config = dict(
    n_head=2,
    n_kv_head=1,
    d_mlp=704,
    vocab_size=4019,
    norm='rmsnorm',
    qk_norm=False,
    tie_embeddings=False,
    init_std_up=0.0366,
    init_std_down=0.0,
    beta2=0.99,
    lr_head=0.0059,
    final_lr_fraction=0.0,
    batch_tokens=32768,
    seq_len=256,
    train_tokens=167100000,
)
Each number is 128 + 24 x the weight over the matrix's rms, rounded and kept within 0 to 255. Layers, rows and columns count from 0. Numbers have three digits each.

# up: layer 7 MLP up, 704x256, rms 0.157, rows 237-253, columns 128-255
# down: layer 7 MLP down (transposed), 704x256, rms 0.15, rows 237-252, columns 128-255
# gate: layer 7 MLP gate, 704x256, rms 0.151, rows 238-253, columns 128-255
up237:102155097117129116122105162127097117118142152104117169122115132168136113129112125117129176122099137087126173081110134148144158149170122127121147059089113120104127175093151127103129172113117140098131103124129144154080125094161132119153113107130121158129146069146178133096139144100139103118142134107148114156143100116112123149147112151153143143105099167043133173132110158087098109141198
down237:133175085125140122146132083148108129108082111134136161121137113131067156151120128165147079125100105149158123106182143133141143132142100117143115109149127127168113125114130136140093116129155140135136129119118150159092121137141153142072112108141123124123079157127085114144105071155136119151113158102114135121102132059110165130113125131117108110151152091109131136095174108134079155184107
gate238:150136132122146105166079131117152100082121158092165152103132152133129141134116124172146138119126117160120099138125124108149195122123118150192097140094138119161135145124153155101142100127128104163181141119123116132135149121155151160143080099128103096126073161129126131114132108129120109097154139130094175104164148109135163133138102128147121135113144136146112145138160160169135148117153
up238:170140093113135083139096159125190121134104119141138129114164113153121114132130102132132143118106125162176114141102151152135119162155144146168115144144123125130163102127134131085098140103095078160163111090105094126151110149143147084122110052124110070111094128132155100142125042105097105125142140110117143119155141139093124140128121134126154194150086142132119084139157142135093168147145
down238:156136109151126125157112145150117108135129100145195159083135139140124082109136091223148162121129122039138164106085141108133099126121112137113158134085130135135115137136143093146098136100124112107128151108147140117153140158144141153093072146112130093122140120143079152119122047128128104138140175100105135101135136110144111109109114123126137135104131126126150083136121124135113142116168
gate239:136133155156197136130175122135136121149106132146136138173121099125165107149117123111127161147093173134130187111129081118127123137144125116089132163131139182137081113171148140111105135146079104138144131123162153117092181125119112138087127127089130118104154156112142138126126120114132142113106159125109113136120085106138080142116121132125137189126138134129139140143108126128149140114110
up239:166166117106112106161143099081156099118118098149144119188112138117128119095159125166138154113134117147080106102134104157129162115096142154135115142141085165096121146097101113132110124113162129127131111175141108160158138119147190156134136121165148158145142097121145113091126118162131089137149101133128111121121098138124114097138144108135134125144128155148154165110157141144165177130124
down239:130112101099105156145155118152084174174133088132118132117114145106125137126144118166129111124109137074130122149169172148126126121128146133177087106130127122123167119109129169141135108154124146111160099142122139136180132104126094129148151155173121158106167120127128115144158190137120116131132166106172123131114112145104097164095087141149133127152137095104134126154126116144075107138158
gate240:106106137149118153143126165117142136192113170099101145127142131138100111140107089101062106137148123141140145103138118148116152169139153146137118105117132140162144130181089109151126124134156159141100163118138163141102139111142122099120130097133139127142139069150159125120117139130128104124109090101103140143102158102132151114127136151102155122161126121127132151146131121172154103122118
up240:115120132100114107156114182130112135159117139128146136156157121081132073157100102106127136146112136147140179108120133133133166076068116126150169160091127115129146159135125108100144156111100112158105156143118146126095107111116144187121133122089099124143102078153143141158118150119090114149152140127137165123108120137157121074111121113122125078168115141122136132099102127152119105162160
down240:103145128102098169145147135128114160123200161148153119091125120121149148139096166094174113109090145152130116166120135140159131111167107144095104116142134089109128126141136162133122182092068096146146111125135083159148109140108127122100138098132177147112137119118101119152147170122112114078127117147097146118132082156130134150133153098118116149120095104141117130128146112139119141169123
gate241:107129127103154133104126146102098151164101122116097144147135133087113141136137101106146115115128166148118129132151126096110123144096097137141124101161139104115105146124096162103129158184128165143162079135120173120113164098144129118105089157179145125143139119158141115136150136151113099077139124124122145122077167145131097134135127175145133118120174133190136131128107100129124122097173
up241:150146108128178124140170114117103117180110166121180144120117168110126132154096112135148142143118114130131123181140104157164161105123130159127136098080157153134152111162185124143128156099091088119149137105134165103135109169092116118102108129107130111148134107170142166135096116121152152130166101137165153170119093150117140174133129083138134172147156150138136136111110143101132097119123
down241:106107124099123127096140143126139136140139102080108151105156156169124131152111116151123138136136119141139115128132156155113151134094122165155163140138123166138124154154123127132130147140133149158133151147100142108124158101157163111155127092111139137117134131107093143147085131101120114141158122142147164093106137128136119177137106165132117123095151052108128133093126102136154141145132
gate242:150134115099149134156125124120141132152131110154143136148193142106138073101144116063111142128154132149101124097153177120089129145185094117147154110076140099105141105155117098135162120126133151122116127128170126133126148117098113123110101081098104132103109095141076133135118118113125133116160106134128139135127183103064123168084150122112137104184121141062145121098147127077117097144150
up242:169120098159128107111160142143126092131106118148106119120115127121127128139112117154150161082142146104089117106142166149124126136137127134124178165136142142140117156106174153130146132149119101100107134144149125093084129134142090162141173128126104116138136148137084114084113136158147149107127105146175091133120179115118105121098089132108141156168097162112084125105172127107128123096119
down242:100161124163102171162109132128144073121129141133122108150142140129119115083120116138129109157167100135124117099159123147106104147140147141148125129136116107136111130122137125166150109161138095088131137114154192105115172118150134166140106115081131114115161110164120113164103138108162130113132142130125135146156154126125127165133152128118103116141128182103128127132107118083110097137122
gate243:107134145139141119167112154127088150128134116098102152138142127125124174129087144092113145169135141092097110132155135147114085173124123148094151109133145135077144088122107118123127123141095094128142145137120130113136140103120114107138142058128160126089132118183075097128094113118141133127160152141151159084118168101124129136119121142133143080175111111141132130097121098158076127120183
up243:100082090115108125169139074165114176150082123139119136168135109147147100139161119139115112113167148119084121114145147131117111104118123140134173161129135170148096122104127102135161152186137125144139123125126118161119104159145095114158113160116153141106066139126144135123120099159144151136187116148145152146113111159130153121132119154151133116112145139102070132150084147138148141127086
down243:160142127157157151129155100138139134100115110132078093111119128154120151157125138145120139107150156175142116116120157111141079152142169113115122128159142149063134126119120134086127083105126111098124133140152100105158109105171103132143097101112140175116129126142103148143112156143139158154128149111153132146123153164095099148084073094131141087144115143138143141118149114149134096093120
gate244:165116138151117166133116179132129107148097140113112138111125100113113126146158129079148127126133087129130134111106099090110118163102125137131178129087131154150161122125119164126127175130107136131151113107099117125137149144135123138127146127139133156110110101136189089112182154133122136134155146113137125152117135095112137175128116159110181080146124121145132135113140136127103134103121
up244:097104103133123064125126108129103175118159097151156104161132114098134098138137145165120108106129190116132154141175149156148101129137119127074104113095126087124082156160143110105160111084149133155073149121140161131099105135143135113159146127143111098115150125148127141151107107144131130108148068126151116133139141118160168126105116108109061112133118121126102082149126152102136117142100
down244:107124138118171111151143142096123131069120139091108051167060134132141133158083130128109085110135114123149151132145112131115142139148135155099084103126125098122139142145122079118126129067082178131122090125171131119117153166129135141177153130100149150111137139099137152088099126133133081131122149112148095134093133141108145143114082119127163130106118140107120141144116141139157102142074
gate245:113131115096107133117086143117111178093142117155148140111169108142105105138142135147140055109175153128126140140148131182112140127115128099125105076104132118148122095112113133120123140140127142127128127135164143156137161152151126134154166100127173080129157092140116103192148120162140139155119131142117137137130130109132106109122122103117092099108121108177124153104154126086151132176125
up245:124099135098162128139148157128109125162122138110151093142155108149161167103109169109109115129155134168152117134138141130149078090159133165108142121193171111167121154150107139142119092155153125091142138161114145149146124158094142081124108142097092116116095094148118116158135147126164122139127118168140116123120084099148149168115141141165103102111099159137158114112116161141138140160127
down245:131078150147130131122130125102136117123137142171120115112078138105099110155143149111113159130121136127100129117125145179085109161137152144126153148114099177121098152146111102127071109104124163138110140144129136115128150156136096134131131132163134146165112162162120114147118079161124135106089152139111109133149169139114133099126138113149153131160140101207106108093084121132123151167091
gate246:157154125156134121123113136124121151122108097132134100129133122154087156129134123104138153112122148134181107164133103125142148138148085139123145122140082147118126156089148123119119147108160117097143125131134115124133182130090172122158116138117141111132137084164127133099096152108078153116124155150129127143174156038100103116106105102167138137159124113107136156161119096118124143112182
up246:144118151141161162138123119126124144192121144065132160057095083132141103112137161106127093137167155133121103147086107146101127117120157136146115142120164126154130066136138179134152135124110150117147141147124121164140104144138117117118134136132135165106188155101118164120090139133097137083093130139135149146180110133095150151148083123091151108132127133130131152142119129142161119118160
down246:094113182146174132122129117126081156103117152159128147156144137134120137118095119172124121139125128101124135105144123119123122155100138165117119102100125144121099113114131124099106157115157142137149143127138151099127113087119132159154152139119110100084099142095128156138079137104153150155148116125075073128148113125114140114137126074107140115138145124156149078138144137111104120053137
gate247:160127146055161136152118127124124117157091112103108111150186128165113143141108136090127114123116153130127178128086138107124149175127128148123113137105083127097155150165154108134186164113070144105111161092135154097143152115121160141130167102101120114137115143210096128143164129082189165124105097150164114145150168142085119130147137119097084112139108126135107157134167137136130135127147
up247:082139134082127137091107150176145131136130120098147136143119094113123142159113093108137176129115147142135146122156127116116078180067153111118128113100117153130121094116107104119160130134159131079122137119154129185114142107130116121155174144140109147118113092177136150114141110125164179088117149120095164173135173102130137115122139136102147100131120160133133139114109131127134121131131
down247:154206110113106142137156116148153138195139142102172109100149129170153147155102090132162155145166120078136091106117096144103134115133142131156103182125109125085158128118090126185159148099110133146164160096177150131132140163105122098110120117117105119168110110149127154164073126107126140144141102140105168125082133132157123116120142131107145132119175139138183132109152108121156132124114
gate248:079155115134122099190134117118169120084176137149163120092158109115139136090100165139117140124098127142142114143108128110116123128137125113145147074183169121141098112129168103156120126132146120135170144077117138149122128148127098185142138158099120129087108127148138094152129153156120097111125134098122162110166111105126115101152121097113104125110134120125095125141108123136106125118111
up248:137076111123069125145147153118114097137107140144085103124117179124144148174099106136097156153120122122111112120117111119100138112156112158156077158152124127112144140127123155124145148144143102126133139109136108152212090096114152117132133133147126133162109162144147104175157113123136171086161143096088122160114146128131165130174136122131081136139136110158083095131125145131077110120108
down248:113179101132180128076116147086110109133122155103116149090126125100115122105117134155082145149165156163154114067118094121129124111117126111096120112131133156103120147159169082166129125078132111095109150139129141120156111081134117121138131105142124138141129184133158132143112168172146108104137130107120112128102173058138140078138111119136124110168140157138175144141142130149126138172116
gate249:104117103139146114195121118161162129129170151091118104087162138132147181152117111131111140141090107124135161155090167157143134111139145108138114156150149133122135161137119096129133077135107112106157130105152164131137177087125130140154123144139141132120121128097148126153107150169106144138142211103144085111127156148129154143146126108100095079118139116112126123167135165114169163152099
up249:097160157126109095165133089145198159141099133119125114156121119125127117136166114076152121166119108133099155136164143120110132117114165140140116134125129128126139159080131185141154124143124102149101146155082156112136057090087150135121137161133122108108121146152128150122150118117129162129111131127111133147117123096109147133141144102086106105132159146128123107143127097125132146109095
down249:114124188155133156117134121113083129113136114118112121106105120113140140140126088097127105151147153192098080103191160130153095162120130127170112130168083112123134167145135114139116138161114095072143132155120098143122075097129165118103150134133105147125072115124145113174126137112123122150088159091175130142124113189186105111087080150114149107153161127137136117171146122109164158176143
gate250:112072141156056123142111121153139116123170124190166157126121114155116129156190145141086162149124111155131129154148145151131091128122143125103101130175080113105091143117167159109151110088133152161172136119124152118160123169128113148117122160119144103139101136124104129142126110098124090131123171103110158106134139126133162093164109111109106144137120111098082124129079105157152176150161
up250:125142154097103142159146091118133132113113179121126127156146148102125112097100092145108142128143120151156117153126110125164133131132116128119086118082134114119113134108117136140110116153118139116106123140155094159127146148121115058118114111166108115095127094101126131110061083152175118148150131153141101177093144150117121109153123108111122100063105135120161100162152119116096091138139
down250:100131120117135088123121151099188128152133121092156101117113137114145104156170128118132155134138173111103104165111131127153111150135100116112105158127124171096067133134129143140148174124121169146094120149152100180139110095145146123121132150111104135123159157135136111136110096161176140127143124151124106093127138083141129152137136116094111170102100143151077120113153114153090131126112
gate251:180112083156115116133153154128116166121083145135164106183133055115125128133150071117134152116108083122086134114151100140120149191136132107128127118111099129097121115170144101070100103134144135143080130172157131163121103126149097139150132094150126131141108140167107127118131120117089127124134143123118122133098130150124113124115126159160084163128143082141128124120104083144156144150159
up251:102119153117088148089085119136089125126128127130129160152121137103116087118182158136098119133149146115138092124145100117114119112122115100121089149130129117137101137162132117115156136102146150123136099161124121115153116144117098100148101147083121148170112109097160140147112119165166100111153159132046121134096130125154147097127132084147129120132131165081117152145129135136141129143127
down251:134142090135130170108122145116090098152137164110090116142140149135170132134097131167137148137106129099140142130144139141154135154149133131142099104097156152140149101102134086120129096143156129162167134086152170116135132123151162130083154147182151121065106168177141121110135107108107116131146124111104159123114129127162168127133121126130148119077120109156122127131117112192143143111174
gate252:113144090156122110115126140132104122104105127147140121107112117085124149100106125116133151100104104137144129135155120119095116126133119164124102154103124134119146123055144123131131108089121182164100159136142176136117115083143140126159148145085159089125146092174105155128138156138137121114142134133140136096114165130139079110155106126109117149133165170099111154123158152103128094150086
up252:134143078116127128144110139142147154141130112140122135146147153129155172116137117117122119133168135102134164106165129118157103084124114095157103110145095155146146115180138174143119127144126121099114121125155149128078167119140149132103174131129150138090106134115116143110146115147115137167128157147130131166138135154187158160106140138086153107066089124122164088099092127151111126101135
down252:094124147123128155150160149118143131112099153106126166125101102142105131154139136134142064144105130075123202124133140115095135154135121129131110169116116133167128147162125110126103092143164131092111104135133085127129122137099148129107098154105101112111091136125140158090109143122130118134122139113148115147135134122151163137097121131112168151121084109136136132104116148105136099128138
gate253:154160170103134090135095139107166139076138125130097159152148127116107149083104093107102114208140133142154157087150141098181100156096134151116089160156132120123138123138103121119133159084135113129133127147100113155142153137137089148146123119127112136135189170121152136104135134118133160113126144133123127114106150142115111097155094107105110157125098157117119126133177135105119113120086
up253:122082134160152154114099110130129122127148137135140160111112170125136151187125104117086133098141117097123124137157115114066140083157118135109102136122143105131086146103128127111114109152155150171120172123135103152154148120108216117149140168092164145150107141153102139094167137126103127134122124103135110139147083168133122129096156177103109078131140152163076110144121137107100170057130